Weights of a small GPT-style language model, trained from scratch on English Wikipedia.
Architecture: learned positions, untied embeddings, normalized queries and keys.
Training: a variant of Adam for these matrices, 232M tokens, 3547 steps.
Each number is 128 + 32 x the weight over its row's rms, rounded and kept within 0 to 255. Layers, rows and columns count from 0. Numbers have three digits each. The size before them is the row's rms in percent of the matrix's.

# layer 5 MLP down (transposed), 512x160, rms 0.053, rows 408-494, columns 0-79
114:147120149069094139093141145131150110069113117209113101138097119192165088160187081126131150114193111051120132131194124081104141147111163110170091143116112097133151170050160083145154035159166135058167081112129115097146170139092135108157126123
128:143170167163122169200128117133104161122195158069105146163103114183143105117115055094164095124119068126123147134110166121116185120108156171166115136079092137094119144104143113144156128089156131134152096200104082109154130094101128132048137107
142:174030115088145115089169102081116107157095145110092104128082134174157171124133195175096092053166149109146148172143176071098078154067132188132101136121117173122087138120149090176118166100146125125138130152183140088090154166123123074143106114
111:072155093160146173114155161145129125117127113145205102151141106131096132058136071092133117131133103169131091104145097102191146139143103112140165118121152122220136124156112124106171145111107120082105182186147137125144161106095118122145149107
119:085098098086098135191144101025168134147153061183127104135180178135164106141134143107090191168079143121179109062141064074178165122097115179090127157121142173128133167130127066101147151090123172111161106169148066137163156099113132156133155142
104:155112101144152137132115154108174097125160118111182151137159145115129123174174133072109071125119133104155109211107122136140114130130150145116183094137138124102119153153075065061078148152057141099107105113141117137045110139138153091069157127
046:100149147090174158103119172125124185084163154058146157146102163116136115157138154141111119101128098135150141177132166138166109173153107149132155149135096136120164091132133118090121119221139176166154090157165142102140168138079136088205051114
105:087167115105165109132095117112105109130137088100162104122135102163078117111196163143158093137104124099117185151142150095145127140110170148120165156115157100114176145124148043127119102125113113093151145155136067085108157110189137086145158101
058:150124068122150141112176094143133134098172088126108097160117134110115134140109160176104136085091121108175154103131128124155173100140152169133026146124106122121152152140199134170184099141138128109146128100154065105138168123027185134146066135
048:097066173150105093116133168128138172185143186097130071158130089084169066133178121047185166134109127107131131076114144180116097136126180151177200138173160101138127159116105125128105127126107105118119138157064172149116181134142175100110180114
151:077140112151171182113167114123049135077200098098116153119158110083148157093141125122100132092106144179059141179156174137117083128125153124144136151092145163087176123058173114089128151126224108186125109087179133092117151114161131111133085090
106:133106181093131121046135119115087116173127210110131158160115146109171146041135174141185105093132161155088147142167130137102100142145168151137117150106120100126124058089125171150123125109154104104106084116109064158147176167070100166136119138
126:173111146082144155100143164131097144185088134093089176102098190190142123131132109128071098178093217160140091184114106126071113185140132111085130144088089116099165089142115122093088102124070121117117199122124150108145148069115120071151146168
119:103147106105092132174124112182182155203073133096105143087111093091167132095160151093114123131099147122080135156172065176079184149147080125184130135103134091090162130102157131187128112185123112121168147086149132128132164118136178156100118088
053:038151139102077128075113154117170075141076136122205059169102115162141071088116148109087181078147093136088126139094137129083138132175090138146097169107154156134103126127095135076123207173166116098141145132080147123093141135146133104094066084
086:114144099074102119077099123103128131141135178136118111130110116134141117132111092203155114181166156147174149162193151126086070070107145158065159154165146123135082097135114135168045114129158163129090194103132100144109104099108176077178089139
074:141107103124100142139133091129149141119155137191098181054117149121117091103093077153146159103138092126137119118173098077109160141108123118090137149071159132118064128138124041138121165106096131131138082147166105177101083107113058147123138129
062:073151137123200130089149148162128139155141178066133115125133126133123155074105130135127205161125155108126137113115137147113143154148090097169077100106115096191139139166186105155140160105176092106098129132173171176151122062160112047123126139
055:050164149129158141151161139135131103113076167062156165181156154133114157080126119147095182103106153096116109152085165118104109132140124124129207148086147122172187085119088130094132112114144124129089168130160139122143151162140109180161200114
139:131153105110176130149110105154151150124090131115144090117139200120167100168150114122148142078116222152151185083152177131173156131150108081154096132092081136160109139098108173103141126108163151128152185101147104100104173115118099147127110112
100:080191112076135088121144116090137089087152100112103106131114105081123114146131159102136099159094163103130110165150170140109125043083072144137067078089162101090174114188163169146111126156163139166166141140132107115124122118115165188111174096
128:133106108160122151153128103139127147075168054148197054086164132131096068116116145163115139143099125109100101053060163080151124082131115118157102112078149122118174180143149128110105103134132127102154098165103137108109146099163169149175168124
142:099127140143058167176172147121128097090129085141173114152170130063089133134100127096133128169129133126078105096136072163114144158088130109078125148155118045108148148145103134132150153086131167182090106167061154188149126122145101123099160118
054:147148137125094110053085092139148137086119195086133112205140096165144169083110165106187100172115143145151070097126162123138109156127033104145147100100161108113101138118196117090145145117111092101126100104140121139124163176105145129171112166
057:103119167100142051114142128101129117139087129127107169076116102172151158056129112129160058123051119125180106134104159107152151199152104103164159107174170153179136189146086138116126069088115162116157155117102081140143136103198091130060090143
036:094148092142122127159091192166123137130128153115113072110112128093122084118162152190111133153127123144140118113123105163117136109094117172195087115167147112084178182156128110104138128170107133172150152179134076097067116093129199193114141139
105:094140078172156160158144130095095145116140108079189076144071157145145171081149107107166158096077141149119136148056128164127090221160176127106163041097103145147171148144161171101104102122134158153151099134089107119105044149166086124123137119
127:147136116162083134099139110133047129146141139091090125072166129157165063116123117116188157134159133152111134138111178113137089168118183185125117105136128094074157080115157147125101148145158111188144170145125162127167099194158149144082115091
121:134111132139136150145169143152112155068116138112181081108142147095135079111093098103133044136092080111095155054097122116183114107179138129113142084142132163219113126126145074096101118081166136142096095132128139145129104155134135124105135141
067:122070170124131162134153117094109171070160127157161117103089116153074101113128077101157160082099141103095136117150079152106084148152200154050218164134203123128134166121093075135144097152105137189116088096138067165131156164067073107102149133
117:078132090168072157127149110110112157153147105095112102089165130096128053096087120147120105092071094164117089075095139085147116121103076130153140070113155169160114152125203101133101113137080153164180102149159155110172128091159136135146164107
131:100093146094100165152104143188085090097139075170097087199166130116088163123142100130114181101110160157131143114066110175156115158141062101111099105140138190124122077182142186162119169169111121191132120113143190110124117135090135122086115197
102:115109132133187087187136106097089160144172139178116115132153145120119053198106154099114160142155110130128108113122135068140128169107172140152074092184076187127186158175091099154137156127158129111065148120135082123112072121092131138150186168
062:168060139124071108131131128127162116102074107143141077129121093156151119103158159127115173154104119140127136138096115112165107062088122126073111155109126144133128100135080095091038180101170150110147116139133109186057053079130105102098133187
052:164098182130123067171184099091170111095106111141095142103152148123130136167076083122140228138064123103165167136092075103134059131165087105115121146128128111153100132090103142112054085111169133116106168092155087180090126141122084082142065157
158:068150145135156144192124125154106147105117121129119180105122140076085199096131142125103115171164116108155125101146159077082144116135114067106091196135088085124213135083139110091175140175143121110107138194120117140125196169080088119117091103
103:118086120123101178106109143087104148119144119186136115092082072132155096125103098141151120047143143147103104160167112167107084114127149131107141165124133088143152119181124076133165130140127100141121028058180098135114149182174107128155108133
123:062124085107108130144167128074124141067099098162098137136134143134104117120153164101079145134130100103130154175126119073156128135136125114075182123101094200144162136053091132058137124137152106079089159114162152141099155121111131098184165135
123:113186102120168137177119108160164091122134151126106077128115072138112104065146151134142115122160053136097093115102114120157085103124128162111090031136255141083113136049181143110096141078157124084099099091115113125150116151168104089133120146
090:051100097132185086123101154176171155130095130101130120146089141074090129074139119147152136123139085138115124149107099168115072168173150092090091151132056175105128071109098128137162170114143111135062110090140205129121182103115133141104186144
147:140104118158123159158100122110157166105135130114218070167115141114135100175129133135173163153105143122173126108137118107105130072088108158139134071112140087139122162116135171072134035149080151093116113162100099133184162143199139110167151105
126:175121110144179140076108152136103104133136176114122179146094134184158104116115091084218126130133173162153123170135132123059090152145166136159114090152117177198085117124123091174096171167144115125207186094163149154099180128118120116136128123
140:162155076157173117159151126136080099136124156129137143074107130147097146124142074157150124131144188129162155186153151132089097128128138192146133129094140103194050106120111129133151110152081134071113136137130083141109126149088155107158146103
127:141165151152135146146100149202125168101064097111141093131134113124137138112169138123128109108081172155093147109179155180209122120153135165125082129143144119083127085239156096174131103109149088131165116117126153128107102107160169164096130144
048:115142137093094101121071147096157091192086136117121126085142142122146102122132062126133144113088205154133126121138114082089166055126099055075129164093148127137143131153116128113168119110118136057131092160130131158160118136148130143083113145
118:120085123130206141115153163103116085123236127137131128191114122053148174115150149128096063105137150171135136161156119154151092157158141134080169107138149160120136104122106156154181125099109108133147141150142093108156181142132127153171106061
054:100138180159103158148147162181104152138108153077123119103123170144090085147144143109149105146099153145132112103097119113165178139070147085150093160194149060101171177098152186153115132129118106175106081114133134047120128127124188126123141144
054:130162150126161169084137155070071116123157146167124084121137119059121183098149113096108111116070162162086140135124185093148140179129169132103198137151154137144132157114124101110162116096057110113143105135124060087161162179116158083154195107
128:134116106122149191127190144115104172060156080105115130132130124153179193146137101157123131165135111079124154119086170117129167111116154114133154105130079181148176144133115128064149171151145144162106074125116183159181118101151152110087127117
104:103134131144077070144149180083076140170118160152135127155146106133119185101101137115101141153125115080084143100106107130161110171135093103120083118159094191123165151117134117126135110130148098136130083138119166161114135074118146087126100131
140:192141105135093170172175133213082209124138162106127078096096067095144166129106117080111128094082123140118109105166154137127116130147107134134104191125150134126110087065126113127094142173064137122108169109122084124064101143146159108133147128
136:131125147146141067085101107143098134080163084155158095169168153162093096191161156152168174112160169093129098142137081094149161103107104176129108099188169111185164130173129121086102116128123067060139125110122060105190153158102176154144157165
027:107125105159096144091195125113064150163177098112142129088141151092197137116114133127117133099068159141080140148121133127094109160104125120159069141097101148110130085152137165126148168107081118172183184165110128123056114170107178114109152178
128:193145194137124097145119114180095121110095145173160108134086176200168109068150126114156109097191152124154116126079080122164115108079096109104083118196118130164122139088138123165174193099137157099106093119125149109165154109159170093089144088
132:104137152120141136093107118111144135139104097128118158081138060089122135075100163128127140134161121114098130096126179110087111114195148162150133102113174104092140122166161140174089139090125120155140135104148166087081134106153141175141106094
089:140150140073058148179138138117107124113103130142120124063176089147121105207110133127051168135089139074182133149165143165140202151126136127151105145175144096120213109106155097168122090158141182142142083138132155163146094130165145166141166132
059:147106131174163123170152099141157119118091117212098109156092100119117165115102129094170142127174145163108075118081100118178129139157158097067070038115137174134113140107104145171127141052194079141151149105098102171160152133111157107075092150
056:085159134156099091131131105127151089127137085109076117162131178146161080127097194044123067135182167127110137120106166108147138173126124163107131124078124144149098153158165125139073083113089080103121130128136157138135088127148176172087119137
112:170112124161136141200073113150112156148134152091171094102122098154105132116123019105098155108137111167141129116182076163116115130145096136104171103139128140163175170161184161088154123120125144096051121092124118102156167130129122082140142142
091:066121125142103140132142164058105140139135077091095166070146148155167140150156144103136124070181126112106087131151188143122108155141096144160117132096119126082204139135100140057083105201118088102165075090114184114154108153130120141137157076
051:096133128166155167143143164145130191103113115056124124112166169170158155127172101170122099162158142123134114185149124128181095140199144128178128153130084140196116076160209142124154104116068143103145109200174094111113142141118153075131162180
124:157125101113109112117129143173080092140176167102123086152146085127130095173131171087194168128117133153158174100102097129159166114194161105126120115166170105099110140112115187167064108096122102111144154146094129172129121108123167137130134126
115:098095089146140138094115156165070159087109095107186088141157119165112169137142084097201146137113204138162112132137122106147121111147144071112180169146113184126161133180153121091106066119105096084131137088138178121143164147186180121122162140
133:163107143100131092068109155136110128150063233099152178211089161132163199123074151089133146148109133131116141089123082121129140094149138102129127086089093157134143156095125108107104196161127135144139116120116106155133151140101107143158115177
124:141093130134122107176169093141141120102066148075095086136107122131168178144121114071120118135141111130099142139143116129098197144141139097090156125185105215164135118131138127187094094070118108099169158122155109133149129116081195075060176091
120:113093090127188166150078168107183146092126164129130167122046164126152158188095077056168139139159102143117138127121128119125101123158126146130124143145142119152075063144027142117132156165165160124091102144147138154114179132175179091122096140
098:131081138126145106127129163116115253129139162111159131185126176128120110163105098146130171144081117108076130113097152099175140190176122159086205135166142097123152097131129192120074119150107154122106121126104160125092068132126137122147171173
122:141067092147141150143104129081103132081173083161145113092167138164104122147105121196129111120120164145153126115139153143143096093122153134184186151075036147143127073140150125114114081153115185149113134172126142154162114200177080125140136104
037:135104134108131131129137111133169087152131097180111077099082119159174077125095099162125154132112059132152071142156119123083106080135157136111117153147167127149151121090106130171089149062146173140098131106147096142093128133130112153140115094
124:111166045185117125143106133184178097104148147120118107203133104189175104162139143128123168145159110121183102121126157157162110076127147153157121141092131109149138168150116111125162145191103112142122151124073125141120119107092162118114094151
098:121153087090189124142115120173111121085126088157128128135098116154191170122151091156149071116164122106128168150139086158153181127136159105112085134127149115142105120114126163166105132121170124173101130105131097119076080132101113154096057116
028:132172101191133167101148121067150154160138097140114150116094137094106134042106162113127087108145074066062135098133142110084129138110149107143161100127150208079152119114132152115125152144057134122123117067084151136118065142138093132143133119
095:131138094146097118104203169113143118079118049228074163104113119161094129157111113169113150078118087109158104119119153139163170099093193153140146213090097158132081148152086100136130142154133136116067110201085098135057139107110113173051106114
046:207129144101184144133119100139099149123160107137123153125139053123116135124227166109073122095131088110143095190175122066154091165167076069124163060123079135113101158105147136149126106143110116166127134102135137148114128097143102114124181135
119:146067143131112197138148162117109108175092114113098086129118173110105113110138177146131114136175138136143191109164065130152120091097144109121112177134081135141105134149091132169167114052125118122119118131093129151154223114112171097079142132
071:127161151129134109106147126148147116072153188118202124132087165129168153099195155129171138162081153184082160152091134078124126094101102146099082109147148140169104101095149119095082114143123115135143091084085111150070055183087104122187165073
052:111092117123155051135077167146059174068144184083129120150122191141129143153156157159162120176168125169050124112127095088131120115101088115147124125111114140110091094120158114133183167130159177097117105208124102157119125089109121099158142150
054:112110193065175148103106141113188199194191157095088113182144154063200112137091121149141145088119126157140176096122103141120097100107137095099113155140121137139115134083129190170107162133146146143130145080129121099095148117101122100142137079
107:127113166134146205080140172094159145147122116117168115101103093082108177134152102119121077119049087190056102086152149133104098138197167102064126135088080127113140124164107133144109076183152150122135109141154134092097124108124083078119129140
171:097157204136130185091154086121076120119119100127121134201121090095111099114176150146132122108195133165116117155146130135189146108106118140171168153158187107115089088133159138170098095116132090184088124132071101191101144127108163122077142132
156:119114125065136159056149105115175143178169228147129166081210113099152120137123124170115101171140152137111143111173154132130130139165129207174079149127123100109130064140143089175081111163158117147202113136094124158097139148195120170149090106
036:150167064150125097137136111093100164172134136161117113174171158158120082143119091089062128083088125179121129048136112138133158148128094148091190149080097115115111096079136145092118081139085107162105121179109166127139148127088135137094101154
155:068210124164100108090075135190151111093137093076128146151121125099156093056129145154108085163131099102145112141171168117133083109131176155151114149105181155100167111125136116070076096149145097116153143093185128127103081153135134148142134105
141:136047103053158149138098114109115146128151095139101121068142088122057115148172090149113129138111161102104169127116131126189078134099154142117097105202178120139104144152164143088092124139147102155147172109144170103056088153138131109196132105
134:112155185101128090136132102104166117172157103166132177071133108150159185144169127132094125141122146121107125079093146089186182098111135139139068110164138099079169119130125115142108142182140065163114134144186194132092119087176137145135116139
088:131156138101146127129103145144164158114122147185189100158116126094123167127130152139138146136122078151113207185073112151198112081127115187118155122106118117171101149178103125166153140182142215094135118103192131119183133090111169122166148142
069:169118134123132176195183120135098161089145135121145065155121142128133109076174100058182106108150111133147140149127147095167180186175148157131108135186087106118145155140149140089124054190139050145112112171148162106157188164152160118119137131
# layer 5 MLP up, 512x160, rms 0.0559, rows 409-494, columns 0-79
124:150129168077157148106193099092136102169158089166104166116122096123135124161163124111134098137167159128111115193146142129120098114107092160134113157120129116098140135145118138139109147143152162154176164119178182097181126155123051165094151084
137:166124139140145138097146062150144102150151091080077185055112125108085168130166093120124089127119179120107095141135152163119182112091145126170164090107160094110099159121133207130112127136140109154200151104153143089105141140143075149155084130
117:146173119152121165155164102110095132147175080123070151113154119133124085144121124144113140105093137133034125099125164154053112073108142121081128142120141121052113088154195166148056119143152157147193158099115109087097106133107103154140187112
116:134171107087095133157135127101069104154131131131141188138144087148132142127162155121175076102093131114051135162175224127088103124129160103131161112083166148108163138124094186104104059118118157073144146150119168100145069141147140123122142053
104:063170107117105134113218128108109135120150077182074130104134060128081123085117125143148121109100144149087133082135109135087183125132066061133124142158159162123116121113125218131180080109168117144183156117131152064165160086156118132114072119
061:128138138120096094126184061074140107119140115144078228143122107089099104149083135131173082094136161092063087207132163146099152077075137108131150151105180128077149076163153110076107119138138125145179147111159151108122087171132140183112103110
094:113113157087114101109138126120074231183121167094148164135162164117137140149115144148104179121096162175068184121151098148114092163154093099125148144159106183135133062124200165128105126094096139126122076137144142069132123120151126155152196152
059:112141143116120138126161087106119097142138091157097243116146120141098123144111152109114089093128136116048060171117156146071140101087112097151154133106153129110088088127087155111155110106185102136148088157150150081143083159115118163149092083
057:134144109109101105132165066090134080142186079137061224131131156132104121152098140153103093074125143144052085183152141132063142123125102157145141132105162120069130112155125119115116127108149114138163125153125124089140088164128116166132105098
147:134149137161101147103154120105131114170147119112110175142110157090115034168075113119113103069138154154105109186179147160090100124089122072136124080088128125104141126168164117091145161148058117176162108118139155105105063145115179173114137112
100:118128144181142125116136103109108130131148102132086167126093106075112083146104139112103114075137140151145098178162142085115175164088095103152167094122151211164133137104129167077128093115071149165154202169160146127086075114069146143136103146
130:117186116230133139139171115110160061113125096150076149118084101081136122117138152154148098087138059131101088121102160129124171059120160107172112165139124110118111094100124171139174137087168153177116137154154125097116145130102149112139046085
118:111149145123119092053127123108164128151171177131116158129078141104118182145085142122120113108111142124057103139102109109051148149151130132135138128096153079153123072127086199134125168130150143105115133106203202089094112170157170118180086170
052:131136159123097170121156068098114094117139125151100255133155115143118098150104170117137105099161145120107066177128149116095132076101108101141149108113187126079121094111118144092139129114119141174173131154130159083161084149125100195176170080
081:162119096100155154128159074129071106149111111165111181120147104162126163162153143143132140137149130128056085134136174126073114124132150118126089156130122180115087102078100100089139149084200108139146178077125143123135114186122093151158142065
073:129134103140145147118149078111105113135147141099111225137154120142122097155169114098173095121155136107074100185171149143091128123104132104138130144097170141134126065152128123063089088150165089151181128128177127103128125199151121190127159068
064:129159129114086172151144058097108068125143137144100241108110128146127117149095137123099084125139134130077068203098143127093146095082138120133134141105163092093161095097104153074105086140140177184164139104160169121161109150092128149180091113
060:149105139090089159112135032124117123155155129140131201121124186116130086174118089150151126167114164135124077166157158117113140124119134136174158121116139123082095112150112106078096173130108151144187108153124136161126121156153130189147164128
142:167139136134146108067107100138152067154141142156121167119122063129114150155086156128143134148126172167104072170129176153083171112105138125186143158143116116113079075097136111138166148143120123142134176128123107121133106121098193129211115120
101:082141169171041094128129126109143131150170145041064145111139156088142141144120131140106133075105146188096132113174147083091164073134146079131141112147111137137117125092140154126110126101061132127143138098096188119111114117139160146147110126
129:158129151094102120141157110093095122173147118097122154112145064181147088117098154145125086067151108134080146134208189107088099162129126077113170200108158137065118092109111112129094150069078142167154148062128144111100141117152074110166126088
141:112115086107155113053143113110116125135135138146102151100092140136170119115099123126135057099144126137099119160107196087144092097103116128139084092111064151099139158144108139063157110118132095091127127077130112086127090165128131206162133115
057:131144126152117126092165056103145099166145121137111221131134157155106107144109124114133096104125139120071066162146149153088142092098125127149106170115170118082129115145106175129127104127103157138197124155165180077133079187121112185143117079
049:122142121144111148129150065092139115159132113155100224112136159141071087124088121095125074085137136130069096184116148144084139084111086124164121134118177139063118078095141157100133097140137124152160130142163146078117083160120100170156112071
043:132173151095099137137122036100139096183113095141059221134119141132103085108108117122098071096118106109097073194160175137067158092124113112130144132093166094056147079133113120098099140113161146121160142144165116085154124188087120193129110072
108:114136105131125145101173073091094128197120130142149171070115090117112106164130155142153090126156100144055085122139170124133129119093119103129167160096128158111163063098168132077091099148094138170179105137163143124107102138156110128177149090
122:170176112132131161142162066112101086122153113168071155113124144126175106104145074132125088077145105171129129191140162197122169078117139133156109109114174116167119117143155135105134126122127084187140104143123097102189107160094143206098124072
125:140142107143120146127099138093153107140201083128089158120137141197121166112152102132145134101187193183125117189158162177120161093093089105092136134133143055068141084105119173166139068155094137117123138159138124162128117091065124158130105063
061:118169110112067119109184035084134117146177087136075228156143167129102078147118115130118100109112142084099113177151147114111172100094075116141154145097141084070124099121139151075117104112139115147205140163167182098116127126122103164132091104
118:130154169110144133093111137087107084136131176157096205081113174130129106130158161113154133127123150088048138138121123107107045105113105068154172100144142167048155086133173113118073110073107158121178106089138138095096100109108118154174174098
129:074173132136159075109128112077094142210155123129126150131105092085115094117121151097157081077134152152075134138096145147108156132149155136099154215142113102064122110124165170112086107103096107128179130085169210106127106143143145122101196114
099:147122140111085179124144104122103139140143128115137168132145164112079146128115103142148110109115171129087115176129182131099157135106129135180202132111164103126120081148169120151069121121082132161155121139140144066141071178069135145138111135
065:126147137141106152135156084097111111155137123150121212103134149132101114147101134101124060120129143112082065211117127127067132118098119131135141159110153121073135110140114158087108119111128159167179134137161174046157081161101120180152144087
060:141154128092094140141162055097103079167118109147093200129135166112083099128088118119115085081129129101073085213135145120096113090124109121123130161101145147087110105126098167118112110114140131131159142109121173116157101164148090145144126061
154:095140138127141152122164099078110083117128117145135180134123118144117095104087128088167071080123145142102089197131141094081106155070079073158173102128129124136110103145153136064065104149118148135138103154194186097088119188168134122127126102
104:139146153112129086091123063115120031132098136099075187167173115108130104135129156081135089158147140146083115156111153112113156111082106083163119124142172155115119083075165160099132091129202102185152168140116163129159127171098105184131123037
128:156180114159082119139149119071098117141160119184114171139135095153146084104143096130152061125180171111130083235107117135127186144105132073190149128140198151074125114125156181105145145176116122171169122153111181155148131145181164119121123066
120:100145112189120153080183112130114051146129128137124156141117121082197091131085157105129082101132163121162134184158147154065164121051110158138179139114214129127110156135084113173199170134112078153173148192117097132151135143040162173099140071
084:136118090082146161150143064121126081127165096131134181145139143102126119159137136149105079137106125080091119206171194143107103075115121153140110185159141158119171077109145110080139139151157131181126120166121140112117135170119090206145130059
151:139190146080102177090191102134142134174112125142142147158118190136106128127157136100127074116119150188074144215117127113078107152110121151142167134098155134110174090114111186145077119176131136123178137113189173106155151138161105151151154093
135:152110150104156125095121136082150148187139139121125168125087105086154141159116123144112092050161154153063140170112120133103141147093110107099136167095113097115151056152094120104115145138089178137145162110106165127131045147125101109116131140
157:079158145133054147116198129127152081183142040142047147163102088154117138140101076085133088052091128155125064176141155144096177100128131113115148168084157112088116061112084209135081099140124093168136168157210186147117144147117165144081090114
126:162180093120067180129146040127109036132156119178106178147115125147129086123104140151129098127179163145109099123167189140130169066096137144175126126121142139111084156107093123125142142135135081156148103115090097093102135163093164166138111084
057:119122133122105133107137066105096074146119079136073222103158140136116085146110133166133091084131163126097049180161124140059126089089106102129112162105192140099102091122095118100128134102140112153162141125137172111144089164150116144161125120
118:115159108129162167133126108111172105134157066143076167096094169065093129112113146179134093093068123131029104117080121194091156136109106177115075156088078093100141143164111154100098087110112123106088147119196136093146093155134165169160128137
061:100152131135101110144140049081112070151136103146086220130114152149117092128084137132109075086179137106083068186119154124089148075079118119134150132071154138071114096139109147099115148126140143170173128148116186101168081166098141148165078079
054:105159156140099168076181046071137104145165121150070210125112163119106088123075149138119080102140137124095092176159151102087125080090115132149147161080163116085160088128133125075095134112117131135180145137134144097120113158102089197134114091
129:121223106120097143174171117104141064148100098162122160145098100088103110129069171094146039139125146125119095174137145139103131140107077120102121153135183141110147102123139123133128089126181148083128099143145129110145136129138180195109116064
110:115155119115069169155181103043113123181153077159103174141147156152147166156096133107122077084109139160038089151165190085111133127090121097075188150121114172126152101119146114122074136112073141113173079062126161112111142112148108171103117095
164:111164151104096163108164086149107142182169159137079153090088106098131125171096129118099092149094162133066088143080153103112110093088102119141091174096156153074101102107082174075100077148123164182168168114168170131086073160168166124159089065
130:159126116105109126146175130095093087157154162203030137140076144127160122128077197135114099126119185086139082174112170142108143147083135146142136107099138170109090101190161091109139152110173128149098054147201134165092070131075140153136094097
042:101149148120092126097158069079148122145141120136094211113158150136121109164098129118133068107130099095036077175141163133099127097128118096138132143091159133098121083139134148067116120111110143169147100160191170129177099174131150168189110101
129:133188115125116128135192099141124042140070085161096137145129097148120132117103127085083051097124221115107106213125169096122182135138108121167148102145126116073132140130120180159151110150156174170155168112182171086153113124096133134134085136
128:108121089142131136131194079120129073135089142156127179114100156089155065117094129124102087145145122118104091165132138180109114104070111138173099121136175159111109141195131137099149164075112110134154130140116139101113122222164128194160091102
090:086145128111089129110156104062155093128119125154131221114139166100083102165152180118158102117118149109049104129162146107088133153115089118167128191126115140107150126135092091072119096121110095098194113143135180095120078152133090164106126081
062:127152102097113146108151111083164062174143097142083177140121104093096122110174147110119123120097112119054065178115148109123136106042098145144120148117163105095098065131121193082122105131137133140188127155158178104163127141116138165093114123
063:116157142121106150129154045083132083150157074157080221086114139128118096131103141102130073107132141148077062184132143119098171081105115095113139121134193124123137092122120141093157137111118135134167135135136119077134101181101089168150128111
107:129124127118075104109099091102076082138090149118085193131144208147159106176132112158183078097130132110096104131112183090126145130102184141120137154133169135107099150092089057111141158074192112125200124140129110131095136111100083122115188070
089:153100127071112142139127081090097101131171135187135173139105127137095126154123106174111115133156067127138118156140128125112146131107151172163144209169149123148123056153147146146179083085119140139109124120142120094182160125165120165164081114
060:140146137136094149139157104068140084128154117145071191124140178119107088123099136131129059107130137119060076203135129102094152086124121127144134163131168177102137092106089155046122117139135135179211141139140168093160079165118114156175140094
117:192135157126147138089117100144168169086116104119131163149100186132120125133115120142157105109132188168061038126084149143129140154123122149120162114112178089100119102150134137101102149073178143118155100095181165084151129165089147145187164130
116:123103165188087160177184114105113152189198112108119122129112146136122072127129119089135112101143054135067138124147128142071104156125166165082150102088100080131102115054112143131135120139093154208177192165091190137088079163098117145128126110
128:120150132146125149132186107101139147180113089126084156125144114097128130121115122083140057117125171125079118168153118128128129161119081115123168112120142112112186079181125154092090086116128154167186102115165175062129118144178119136133096143
119:134177111128180183106126139134135096119166091207134135111091176116105073070118153116118084085143180172149069160136132103103064149103147171179124106129125137102119128126059097110157168160170110119147117134141185091154118143165088168158106135
119:162115140151117187128110075142138092169093146172128218163126162162104122189073181134167097150132093106146099161117174099105170156073141124108148126142098188075133119111083119102091120130213131143200148150103163091119064145117125166146123105
097:102171075163192159115144123144136030067156111165070148142113052167111098111128110151126074128174140135148069171116205164082152076095187096159108159067158129130073148138105105141177165085164113148148138123158090147175139166150127130131076109
124:127142112138085158141157137138133164176153190154173161156080170089133147191130148121128112169163124134131137178137088138106166210074148115124096115168148082192097130124127111128102121068141077112146068096168128114099081119100158181153119123
045:121153112128108113116156057077145089176176101136075230124163152140081101122113133107117086078115163110057107186163130127082168081128132121136123127130187140081108104141101127109146120134165103144170140114144144090155047149117103183149086108
130:111120119171109132084198107118145138138139133161116175150139139141055051139110158171164102065123121123101107161142126126161185102081069146102163187105136147063085064117140148090138125113120137165158122112135132088096136135152137132164150122
101:154121156140095142069187099071144037174152084139071181096098149101124096144116151064121086076167165114065136127149105164110153139065094122122170119110177145077120129125176157131141093083158155192176128138157157090103096157129118150152124097
042:110162150161086129115188039081126111146133101146116224123115136154096074132095140139107110109106134106081068175140144134067127069106121118131169129079177108078137081128080173122116097114117153139157138136144166093127090173124132151184102104
099:121140155133079140115194115098091105158159101122041154126125128149091110120132155097153088084104126137025136145126082121125154145089132094116166146127161160083126101054156167086145071113136118184198124144178181086101080144110137134127180122
057:111137163117096138102167072100131112162140106163083207110144105149096103144099148098126089144122148131068072185144155123085163132102129094133130156096196137089140090145097125117114111094140134160175131148143149080118094145128125170169157089
119:101149155166108112112119113119127114108168070151115134119084098155101093124093154092159089069104186147078109169127176103172098176160104146136166115144183109047171127113162126095132098111125086131141081144157126082151004122138130114163073069
078:092161145130150106147099108105128055169142107118090180129119123123117118089079145112078135119138155100102116176138093181102152129126127087140118116102135140154139078127116166037166134079141144137159192150097199108134144160113113118165145104
060:106136142128122156118189041119150118151145116121078214107140125142119093163112138110135097128121141067092087172101151116067134118117132114130147144123166132079095084131122148095154154136108120124151113155188179111167091174125101195146126085
058:111124144137082136129163065092110057136112088115078225149124141115120131156129129118129084087149144115070099192152143128078141099105132110124151158110186140054129086125137137084100127134145148156163160120160195079146072163126117171164109091
105:136172077183132128156161063130121071149150105127079149089155146128134049076112109080093112099144151100158118133095159139125133080076158120179130086100129128089116151108150109098134188132120126119168154148102114125133052130119168167150112141
156:098105098149144109059121094063157085094145096124083191099107194073095139154124066182133083104124171126069121184137150115102126153127132118149132164139085144076142146163120146079142123094133174128110166125167162101135062134116075164087133099
141:105152107151083162126151081089160052137182075115061159116143078135120091115098151102173071065142154170136139166128188141119203068052150106139121121108211093137111132117096153129172107107100094155134160116167131138152107154123101139103095057
041:118155146146104160118139046099132097158143085159098195111141134125109087161098133124125123098162115094077074177143141117058158115118107127146138128106167145077160082147127181104148105139094133167151117123106131077126083143099085154176144076
148:121112092127142176067139056093123117142106105159132171127156119142114112124098200096131132093110136150085141212118146168105150133132109117132160124145171129102139070121168143098106133124183142159134120152109154113135138132118116174098104056
142:100085164158102195145140133138159157126107156120071170129165117084136129088058148111144098148150150065132130143096113147110144138096120152154135076097125136124157147118099148084160183162078138117127102152097134132098088153164134238107136117
132:113151098093105101086183112137092132172134141108136139142074150139091132151093150127168087093151171124104086179081107094143122141091100116146099129095044132162174119149130102104125135110076177144141069085106120097181077154156117180096164118
091:127172119091089098098185060102108121162105127084098194103140160147103072128093144064127098145097170128092073195146162148093171152111107071149150139114184102173138098143096132089102110092118125134187111120132103090154097191112118150166142086
077:108116141156143136118158052091150124142164106165081219107146206135087048148077175155120094123125146160082123147127133142092114080147117138157161152100142165081163092145110111075162135134140134112142144128117145104101084151089111165163144116